config.yaml
n_layer: 12
d_model: 128
n_head: 2
n_kv_head: 2
head_dim: 64
d_mlp: 512
vocab_size: 2048
activation: "squared_leaky_relu"
norm: "rmsnorm"
norm_place: "peri"
norm_eps: 1e-05
positions: "rope"
rope_base: 7830.0
rope_fraction: 0.5
qk_norm: true
attn_scale: 0.171
bias: "none"
tie_embeddings: "early"
parallel_block: false
extras: ["local attention windows", "gated attention", "value embeddings", "hashed n-gram embeddings", "a smear gate", "an embedding shortcut", "learned residual scales", "skips across layers", "capped logits"]
init: "uniform"
init_std_qkv: 0.0858
init_std_o: 0.0175
init_std_up: 0.0858
init_std_down: 0.00875
optimizer: "muon_variant"
lr: 0.00294
lr_mult_o: 1.63
lr_mult_down: 1.5
beta1: 0.95
lr_head: 0.0205
grad_clip: 2.0
warmup_steps: 24
schedule: "wsd"
decay_fraction: 0.618
decay_shape: "linear"
final_lr_fraction: 0.0
batch_tokens: 16384
seq_len: 256
doc_mask: true
train_tokens: 176000000
steps: 10743
dataset: "wikipedia_en"
Each number is 50 + 12 x the weight over its row's rms, rounded and kept within 0 to 99. Layers, rows and columns count from 0. The size before them is the row's rms in percent of the matrix's.

# layer 4 MLP down (transposed), 512x128, rms 0.333, rows 289-301, columns 0-127
099:51 41 45 40 44 40 55 63 53 30 52 46 54 55 61 43 33 56 54 40 68 47 59 59 47 51 46 53 40 83 62 40 52 55 32 69 41 46 61 37 28 49 60 51 47 55 59 75 46 48 48 46 54 49 52 42 40 64 50 48 51 76 69 49 30 34 51 49 41 71 35 74 48 66 34 52 50 41 35 46 35 68 57 28 70 46 34 53 44 49 54 70 37 46 59 36 53 38 58 60 57 45 18 48 40 37 27 32 23 53 43 18 55 42 43 46 53 59 51 70 48 38 55 59 37 55 59 46
097:64 33 69 57 41 43 58 55 27 38 61 40 64 41 35 38 57 35 76 45 42 49 56 49 32 60 52 45 51 61 31 36 34 52 51 67 53 56 70 61 63 58 25 49 61 36 51 61 67 50 67 38 70 47 48 43 39 56 49 50 45 39 54 56 43 62 60 69 48 66 47 56 42 59 48 59 63 37 66 48 36 51 22 60 47 79 58 40 53 63 53 62 55 58 62 56 59 30 53 54 80 66 60 36 50 71 43 31 45 62 70 36 49 48 39 63 45 40 62 40 51 76 57 49 44 44 53 39
094:34 49 54 38 25 32 51 36 52 57 73 44 51 49 42 41 51 59 40 58 51 43 49 68 60 59 34 71 55 63 87 32 55 44 39 41 54 58 41 49 46 57 65 76 47 42 47 58 56 65 40 69 50 47 47 61 50 44 40 72 45 51 68 37 69 51 53 45 20 60 30 47 69 40 61 72 56 45 66 55 23 62 61 47 44 45 46 68 41 47 58 62 58 72 54 38 48 56 40 56 60 42 38 49 63 44 42 67 63 53 41 55 36 64 70 26 69 52 47 49 64 47 55 49 48 60 55 35
100:56 44 36 55 62 39 59 52 35 39 45 49 43 53 49 50 45 63 64 76 63 40 56 39 40 60 47 40 41 45 40 50 65 61 60 40 66 61 44 41 59 39 43 37 47 58 66 63 54 83 57 39 29 53 54 59 69 24 71 63 59 45 45 68 62 83 67 58 46 70 71 38 56 55 54 50 45 58 42 62 71 41 36 40 48 54 23 41 49 51 51 54 58 20 36 49 72 46 68 70 50 43 27 51 40 60 54 40 58 42 35 47 48 36 50 51 40 41 60 71 56 38 45 51 44 54 44 51
102:26 65 51 46 53 32 40 59 57 42 39 55 40 38 48 56 57 44 54 42 59 75 47 23 69 55 45 50 61 38 54 42 48 38 73 39 67 58 62 58 50 50 54 44 41 46 29 69 49 55 31 65 47 41 71 47 68 43 40 40 49 52 41 42 61 63 61 46 48 44 58 61 44 54 59 44 42 41 79 42 38 46 55 90 45 27 57 56 54 74 53 67 45 37 42 48 43 38 44 60 63 40 33 40 55 46 41 63 71 53 77 56 52 48 67 47 37 68 52 66 54 60 52 74 64 44 42 47
094:40 49 52 47 43 57 44 43 63 27 60 38 58 45 54 45 57 50 42 72 49 59 50 52 57 34 62 34 49 71 60 54 59 24 44 52 36 37 46 56 57 45 38 45 44 37 47 79 51 52 62 31 38 52 46 48 84 51 45 53 27 45 61 29 41 48 36 55 37 31 38 30 49 39 57 62 40 43 39 37 44 71 62 45 71 42 52 56 34 31 55 30 23 58 49 41 65 51 65 51 51 40 43 44 61 48 52 59 79 54 69 44 58 67 40 47 42 44 64 71 53 22 52 64 47 56 50 46
096:41 58 40 59 40 47 60 24 41 68 58 47 52 62 51 46 48 61 65 46 53 52 50 56 61 56 75 31 54 66 40 37 35 63 69 33 69 64 65 49 67 27 59 25 69 52 44 46 50 66 37 52 54 37 71 57 41 57 67 48 49 56 37 53 47 39 66 55 51 53 53 74 46 32 37 57 63 40 40 45 44 34 51 46 39 53 71 46 33 58 22 60 52 73 44 52 69 62 38 52 61 53 39 40 39 68 49 73 40 45 58 47 73 59 54 52 54 47 26 38 37 57 36 51 61 58 45 35
098:30 64 63 22 63 51 57 61 50 53 55 55 30 58 64 51 59 45 43 50 51 61 85 51 49 58 65 58 36 64 48 33 58 46 72 45 39 56 44 45 35 41 50 34 60 39 53 53 56 43 47 56 08 32 48 75 74 41 34 62 61 59 68 60 28 62 42 50 40 55 48 60 60 50 36 65 63 56 55 58 43 41 52 53 62 34 62 41 53 53 52 27 61 46 60 71 66 56 47 49 47 64 26 29 45 52 45 54 45 33 46 55 46 54 41 41 43 62 51 64 39 43 57 74 61 46 59 54
104:52 39 66 33 45 50 56 48 54 41 64 57 43 51 45 44 42 47 42 59 59 35 46 39 52 67 26 48 63 62 57 46 61 69 49 64 80 44 50 31 56 61 55 34 34 30 51 40 35 52 58 52 89 53 55 34 69 45 54 34 38 55 54 57 45 65 65 51 59 26 30 55 43 38 51 51 41 74 37 54 43 45 50 67 77 41 50 52 37 53 42 55 32 65 51 77 61 47 60 59 62 52 46 68 39 48 39 70 42 45 51 38 40 59 53 32 64 45 31 27 40 48 45 51 55 67 55 53
103:43 31 66 50 37 38 45 51 40 60 63 62 49 48 32 57 23 56 46 48 36 52 71 42 50 66 53 55 60 49 42 68 64 45 34 52 42 68 44 63 40 35 33 70 36 59 83 62 58 56 51 25 67 59 50 71 56 60 61 42 67 51 55 64 62 70 38 48 28 57 49 28 63 75 52 51 46 58 47 52 45 58 40 65 34 38 29 48 43 54 50 43 38 32 51 53 42 47 67 67 47 52 53 66 57 26 51 55 52 35 50 44 35 58 60 33 41 67 56 67 42 36 45 61 42 59 42 52
103:49 49 50 49 49 30 51 48 65 44 53 48 11 59 44 44 50 35 66 48 50 61 58 51 49 42 40 70 39 50 43 30 60 53 58 51 60 26 36 48 60 47 61 52 60 64 43 68 62 47 65 54 49 67 56 66 71 70 56 72 35 35 49 46 34 51 19 66 49 47 61 44 47 67 42 66 56 27 39 63 32 62 63 56 40 54 70 44 71 71 49 35 44 41 30 55 41 46 47 34 49 37 61 63 55 41 38 47 55 55 62 49 28 48 61 50 61 35 49 54 32 67 46 36 64 49 36 58
102:44 26 54 69 52 52 57 45 58 26 43 54 70 51 61 42 47 49 40 55 42 32 37 58 18 55 47 56 32 65 44 39 33 55 54 58 42 54 49 35 51 34 34 45 74 82 40 46 63 47 38 55 67 63 64 44 23 49 35 42 47 53 62 63 42 55 40 32 65 45 23 73 70 43 55 42 32 43 43 51 49 52 38 64 50 43 55 51 52 59 65 39 49 37 43 37 39 55 57 33 51 40 40 21 56 43 44 68 46 61 62 51 72 57 39 43 48 59 54 48 48 65 57 42 33 62 47 55
102:67 49 45 36 64 54 53 66 38 57 49 70 48 42 67 34 48 69 57 61 40 28 57 63 70 52 35 23 33 56 36 45 49 32 41 53 69 60 28 53 37 56 42 67 28 70 81 37 47 66 46 56 48 60 38 50 51 57 51 38 51 58 55 47 52 46 68 28 48 55 50 31 47 28 60 42 52 66 45 36 29 59 58 67 48 48 58 57 40 50 42 41 60 50 62 56 37 67 44 59 64 58 45 68 46 29 62 68 42 55 43 30 41 40 40 51 50 53 52 60 47 47 54 58 65 79 56 55
# layer 4 MLP up, 512x128, rms 0.238, rows 290-302, columns 0-127
101:68 47 22 31 44 56 68 61 69 58 41 62 49 76 56 69 69 43 42 44 56 42 60 46 66 29 44 48 40 46 61 28 59 45 44 50 48 42 58 52 62 42 47 51 37 44 48 41 43 41 37 59 54 66 75 50 57 47 23 53 61 46 61 52 44 52 49 61 58 67 66 30 42 60 42 46 27 49 68 68 51 62 77 38 54 34 38 48 65 69 59 48 57 78 35 52 41 53 82 57 53 36 58 62 72 39 61 46 56 50 40 48 49 33 55 52 60 47 37 53 53 41 47 38 41 37 51 41
094:60 53 50 42 50 36 41 58 47 38 42 58 43 65 35 33 32 45 55 47 30 27 35 62 39 64 54 43 50 59 39 57 68 41 46 62 50 47 66 47 35 69 45 39 36 56 86 45 52 35 61 45 58 51 54 43 47 37 59 51 23 44 46 56 37 54 59 31 35 25 37 48 42 28 73 58 52 51 65 51 41 56 45 39 52 47 67 43 40 55 42 45 29 60 46 54 45 43 64 32 65 39 48 26 53 52 51 52 56 46 50 42 71 44 56 45 49 52 82 42 65 44 35 47 14 64 46 43
104:63 63 86 40 54 36 51 31 41 71 69 37 39 61 34 70 41 43 71 62 58 39 49 48 53 63 47 48 66 50 68 42 48 78 46 20 47 65 64 59 53 44 40 50 44 60 66 52 48 64 56 51 51 42 56 48 54 55 53 42 59 47 43 68 62 58 81 44 49 62 63 52 28 54 37 65 71 33 43 58 58 34 25 56 52 62 45 63 50 60 57 55 67 39 55 52 34 56 60 35 45 44 33 59 36 65 39 43 44 52 59 44 65 43 60 63 56 61 45 57 61 45 54 63 63 72 49 61
093:27 51 19 35 52 47 50 25 63 54 68 53 49 36 37 73 30 55 43 52 58 57 46 38 37 38 45 41 61 72 40 56 61 66 41 45 56 78 47 26 47 49 50 38 46 66 57 48 57 35 43 29 38 75 64 44 39 64 52 61 53 73 35 44 50 58 47 58 65 72 52 39 44 64 44 47 60 63 62 38 41 28 41 53 49 29 62 54 47 53 56 52 57 53 51 45 51 56 60 48 42 81 43 37 55 37 51 38 53 54 52 41 55 22 40 60 42 44 60 63 67 57 54 47 65 62 62 56
104:55 61 32 58 46 43 38 45 67 62 40 45 48 45 53 53 59 35 52 61 34 68 63 44 43 40 29 46 38 33 49 43 53 44 72 64 17 40 64 66 38 59 45 61 51 44 42 54 51 69 60 40 52 37 40 51 67 62 55 53 52 69 37 36 56 41 33 27 25 58 28 39 54 49 46 52 31 37 39 51 47 42 50 48 58 34 55 47 44 48 28 38 43 51 27 44 26 35 52 51 50 51 39 30 50 60 41 50 67 60 38 58 46 69 47 70 48 21 64 55 62 27 40 68 46 51 42 55
092:47 26 53 68 28 53 51 37 46 55 52 66 59 53 32 80 55 54 45 68 67 60 55 56 63 56 52 46 21 52 45 52 47 63 43 46 75 51 47 42 73 66 44 65 42 62 44 41 32 41 29 52 46 79 47 48 57 49 54 58 37 67 63 48 25 57 57 58 70 61 37 49 48 49 54 44 53 46 34 30 49 24 64 44 45 48 45 51 43 46 58 38 38 46 57 53 62 45 50 51 48 65 71 43 56 47 44 48 67 68 52 65 47 42 70 63 33 53 35 69 54 57 57 67 67 61 33 34
110:81 50 67 52 54 53 56 65 38 40 34 52 65 60 48 55 42 57 52 31 59 50 49 35 65 58 40 59 38 51 31 33 41 56 64 80 51 38 52 42 39 23 40 50 59 52 78 59 66 46 29 18 38 41 56 42 64 53 56 39 45 49 52 59 36 52 49 50 38 54 50 40 60 43 59 67 59 60 64 78 58 41 36 63 67 37 30 32 39 56 43 42 28 44 57 47 51 50 40 39 61 43 29 71 41 47 51 48 60 58 44 42 55 32 50 40 58 56 43 46 61 61 61 65 52 45 58 64
106:41 43 63 36 39 43 49 39 37 54 39 37 40 55 37 63 39 52 51 55 55 44 62 73 36 69 58 60 64 72 37 63 54 52 68 49 69 45 41 32 47 56 54 37 52 52 78 39 46 47 47 47 44 30 54 37 54 59 61 38 60 52 59 38 50 66 48 38 49 38 39 30 26 36 45 49 29 72 40 76 52 47 61 63 61 77 30 35 51 62 51 54 52 52 50 79 36 58 48 55 55 69 62 56 46 67 59 74 74 39 51 58 44 56 48 55 47 58 58 43 34 47 64 48 58 69 35 61
095:22 37 53 37 58 39 75 65 59 76 26 62 54 52 46 54 47 30 64 32 44 55 58 48 55 69 38 42 53 48 52 46 34 54 59 60 60 51 43 50 32 27 36 65 47 70 38 49 59 38 40 45 30 38 48 59 50 50 59 53 62 48 55 73 78 53 59 50 60 52 65 51 41 61 54 58 21 66 58 55 54 49 42 51 35 41 30 52 58 58 27 39 63 32 50 60 47 26 66 64 53 44 46 59 57 50 46 70 63 52 60 57 45 54 48 63 27 56 57 46 43 59 60 47 43 50 72 33
099:47 33 42 34 63 57 48 52 56 37 22 53 72 63 34 41 58 53 48 42 62 63 48 60 67 38 41 35 52 55 47 54 34 37 50 58 63 22 48 41 65 59 58 50 40 49 59 56 51 60 48 74 49 53 51 47 55 47 51 58 38 61 58 56 53 76 86 89 53 67 44 51 44 49 39 55 63 94 60 42 45 49 54 67 57 36 61 60 67 57 63 55 58 51 58 72 45 38 52 57 43 54 63 41 60 40 47 43 51 65 47 73 61 60 56 61 57 60 60 47 66 56 53 48 56 47 47 63
105:51 34 49 53 58 31 54 38 23 64 44 44 43 46 60 35 54 32 59 51 38 42 48 56 53 41 39 40 40 59 40 51 40 55 54 39 70 47 71 50 79 76 67 36 59 41 66 40 45 20 59 64 39 48 28 49 43 60 40 39 42 38 45 79 43 56 45 44 53 71 58 71 36 49 63 42 72 58 44 45 38 56 44 42 40 47 53 32 53 50 49 59 31 53 63 55 51 47 60 52 47 67 47 57 47 59 69 44 54 52 30 51 64 51 54 46 52 32 31 57 41 37 40 68 70 57 32 23
105:56 40 35 50 43 37 66 28 56 45 51 57 34 49 44 44 66 62 45 30 46 47 34 62 43 40 53 40 62 38 44 76 34 53 49 43 59 29 43 50 67 53 41 44 56 68 51 70 47 51 46 34 48 37 56 59 62 43 42 23 63 45 35 74 33 43 45 49 70 61 32 38 64 32 47 47 28 25 50 57 53 67 48 42 53 35 51 37 40 16 42 36 51 35 52 52 52 35 66 49 39 61 60 44 53 54 36 59 38 32 54 41 42 33 51 53 52 45 64 52 58 73 45 45 50 68 23 49
099:52 66 53 48 39 39 51 34 67 51 36 71 68 38 50 54 32 44 47 45 56 50 64 68 45 56 49 45 50 57 42 39 43 33 52 49 60 69 66 57 61 58 57 41 43 31 68 60 54 64 53 31 44 46 50 65 60 56 31 59 64 61 58 54 32 61 62 57 56 43 62 43 58 31 53 47 74 66 62 47 61 42 43 46 47 54 66 13 44 51 72 58 59 50 45 64 49 55 31 40 20 59 78 52 48 45 52 53 42 68 50 30 32 60 54 65 67 46 57 36 41 61 41 28 64 50 43 71